config.toml
head_dim = 32
d_mlp = 256
norm_eps = 1e-05
rope_base = 100000.0
qk_norm = false
bias = "none"
init_std_qkv = 0.015
init_std_down = 0.0
lr = 0.00542
schedule = "wsd"
train_tokens = 241900000
dataset = "wikipedia_en"
Each number is 128 + 32 x the weight over its row's rms, rounded and kept within 0 to 255. Layers, rows and columns count from 0. Numbers have three digits each. The size before them is the row's rms in percent of the matrix's.

# layer 12 attention output (transposed), 192x192, rms 0.257, rows 116-126,148-158,180-190, columns 64-127
100:117144091140151184125118185101090148189132106167150072137143125164138122118155152074170137163159151119073066132110102108142137148081135067131123180079119175100128155082137128142134080166136131
102:113073071123091170137141176180148158125096166095109157073157145114168127131087095100120111097120120135094228087145158174106138122059103151102152097149135106163132092107149095104102160104165115
097:096123120171125131129134139124080163114202113132131106079115147094163127109153121132126101123191149158159141117140105123064108158163077147141162105092070119192066105132046177135125180192119097
099:101137116112137129154136140116140137098142130129175146133064162079106111158119060131194122138119160133147156176051116144071095125182107139100166152170061069165098141132107111153095172139144103
098:072169157165110116126097099123139108163105067109130166060104095157163100157120107212108135126111146165117074115160158134053159163139114125119117114164090127155060072172117105087088083130121154
096:083096055165165147132087137097104132081107106089102106185141132152130075089093130169098131055137115146153096157135146070068084159112138117122113129131121088133140117129087128157102151101081138
098:135172115099118092135123183135124176069110083150151111142137155105094119177137163120140135086104081126147151190118158111084058069145177152083165160100095179124152156109106105095164169078072122
106:114113178082113074160166170172115183133239131117113160125137152097067130106135145114112054142115126163164107154125063072151108161146113138102131126121112148164164109114152102159181141120107107
090:082137126136123102122128152119106139111144164115153177140141089180172181102091079157130117132045101130117170133157096096113129214213129120148083155111151141150135145116224143134109128160177161
100:195091111025097150114095107141164121142133127114155087099124149116149077135164146089114115133145131164096041076096085083105163152027120121096089145143147126136104135193151088137103123162144146
098:120076083175142113102127118124072110100184119163133122148098163075110196103106142097088042175148114122107073114170123096223137157119135135098188116132164093157143105153163096161120123167158071
119:119079102123148095132138139194089135153134158109097114095064113124090118097142142114058099168109159120085088099115127112106098121042059157173103112141134129071158161130146153136094108141118106
111:183184130069105122131125135144132131126173079117128149096068154121103079123106182124070205167149149164179203153134127103144170131138090115180144114135102173159101207170104123158148108135152125
103:115099047080141148140138132141172158078083128118175098182122141113120166110110049186102088208162126154153112122199122105105176134097158143047116161188204055081142110110213117142093147104130120
113:123150117123202109113160144116166095102150125129177155133190058110111139163122105135101156188095153099171129108120159121153140125204130105119138105107133108160083135112121142157115094170113127
114:101106125131172130132134165080091117150122090102074124187155151130152139142120188111150137101109128127127110134133105127106197108117153133118155126084091174119138120135083111122114082103207175
119:116108143105180124123098074078058131135166155145136150120118149146178132151189120115175173198082154129080150106104125135107152138081094148093160125129118158122136153132144064146123175205161093
116:155086144112192138134178125124106173144131123113081097175131142113106123131179202168144140116112147121093161118081132150113109158108128162154162147126089130116160051117072129112113107114145127
102:140090101105088157128109152154137097099084094166114151116164101158208141163076077158105134133101175117111029083178165162136102118127100101140136104167147117133127093115130131137122111144180163
110:156109128171134128163123085155125133160150146154094113148146158140152166130212161119127137146107156158108180142101155143156143187150114113158126141092153088102099122152051108095108099184154097
115:109109094189121085166131157073126097120083134150191097108124087131189128158080078113102076071085095136123100179146151131106149155126146055129110130148137144152145134141119135131108108100133126
105:159079121099141094123139143120130067122103126104176106139090140075164131178110113137094139136168137089090032153165113090143159088085113131118111175170129151099103100131137134082140145109108123
095:133141141155139147147107102056176069078116125160170153149181130097157119109124088061124143129104121142126106168146145112136124087093090124039155117138113160135111111103146090097137168089165161
087:098172105175148078098139148098113143144157159140180166149154122142120158130163108117142106179113099120145135104108123125143105123141192164087073153068215128121158140103170153116056128183133134
102:152138148122094170126132147154137144162125118112159135103152159174102073138105169098130100104054156165162126151139102114113155160073077106135126147113105150130156125095159117093177094092163134
089:125142141122055128135133057164096092101082179127085140122085172167148106174161099102174125052121071086126184121152146137105134093131148103156173100100149159115120064166145153141142180102131119
110:144137108104059112125136087140107122109104220136142109153130153160155129134118113108112103140091104092104224158152163148126053169141131125123159171089132096136146145104146161101171086116129136
103:107119173155077107187116144138150112127153126117117165086087107149050128077115131126128123120126108157148023132081114206181174115104148197183083101155150169129149139180130137113118129147180113
103:156118164148131137133099065181105106114109126130148133091133123190095146146057111096139098148095122197094117083144154096135174097117137099129133114134130127155043142200131172114125138157157113
098:088136108180200148128103150143129151069103092120132117113116141143157179158158134128162133134153120143131139127092113112082171128139151129118136191102168121055087129124070155080125160154172103
118:108154103133158145135143134064120128100149048128102117079140111118125124076105134117154162161149129100113097116117120112105121056071103139129167123176082154082171117143130125159115149133071096
102:132153137155118135112158145112116151122198123123050154146126125137098105113119163165144079186212169094138080130198170152163093098175123135143117055155144143125103093107103148131144135089120095
096:069130135105100159148152112117166166120161093163115136147124125179127082082134114122160089112124103121124137139062149181037104151079108145128108156157119147112161178134124169090050135152121092
# layer 12 attention value, 64x192, rms 0.191, rows 53-62, columns 64-127
107:164128158143143129148201094137086141124172127080136110146101111157116143112129106111121100106078079080091155143121152084173145109179151137154110157105119122120029101092067152138134098175124109
098:106129113177109164112106116122176137121053139069184133146119086110075109116161127174177134091162181128131104129091147121103135107095163094082192156113196102108151186079140113157121088086084124
111:165188100111154135106087131134123150165157100112130127167087046131145056125137141144168140140162192135106100104054134114110102128110169156111087094120120167090102135112157078082142189166078136
114:073136131132138107094103112109178126075180139192094114192131107188197118172116134147143113184137145094116130154106120138136096148110189170195098125102197163142148114093114127112125143129105121
111:146145160140092136139173202123165150066055186119134121160154065179162143102098070195122130130107122094122128104131142143146173103120137069148203139141116132128138091129128117044139131145119139
110:153127177132124157065066108127111189103131142098133134154138123157091093149160123138139077129093195158128149086149061133141105150120080115103165119070192172115114124158130153076078067123099132
109:068124093175089155164187163133199114151116158127154138166208104015119136139081118063142116086141104098111142138126149127185133123094106157097122146123115132147159152124134104117098101083070106
114:133156151154123180101144119114173157066112161107155132079078109091015166139078155106155197173131140128167123123173048153156122143142115088208193172153121131091120111098127133140126145041134122
114:115128100113169114128187108160133188149096043082127156114139152120114143167129150116133141113119059118065154170094125159116189130194145144087152135143155133142197127123158126156102144116134104
106:104125156074146151119101187153160134178088115096141115084144102153079150163129128130087106132145179107151119130180188093129091136148106129165088183127097133123117106160157102095138092134100154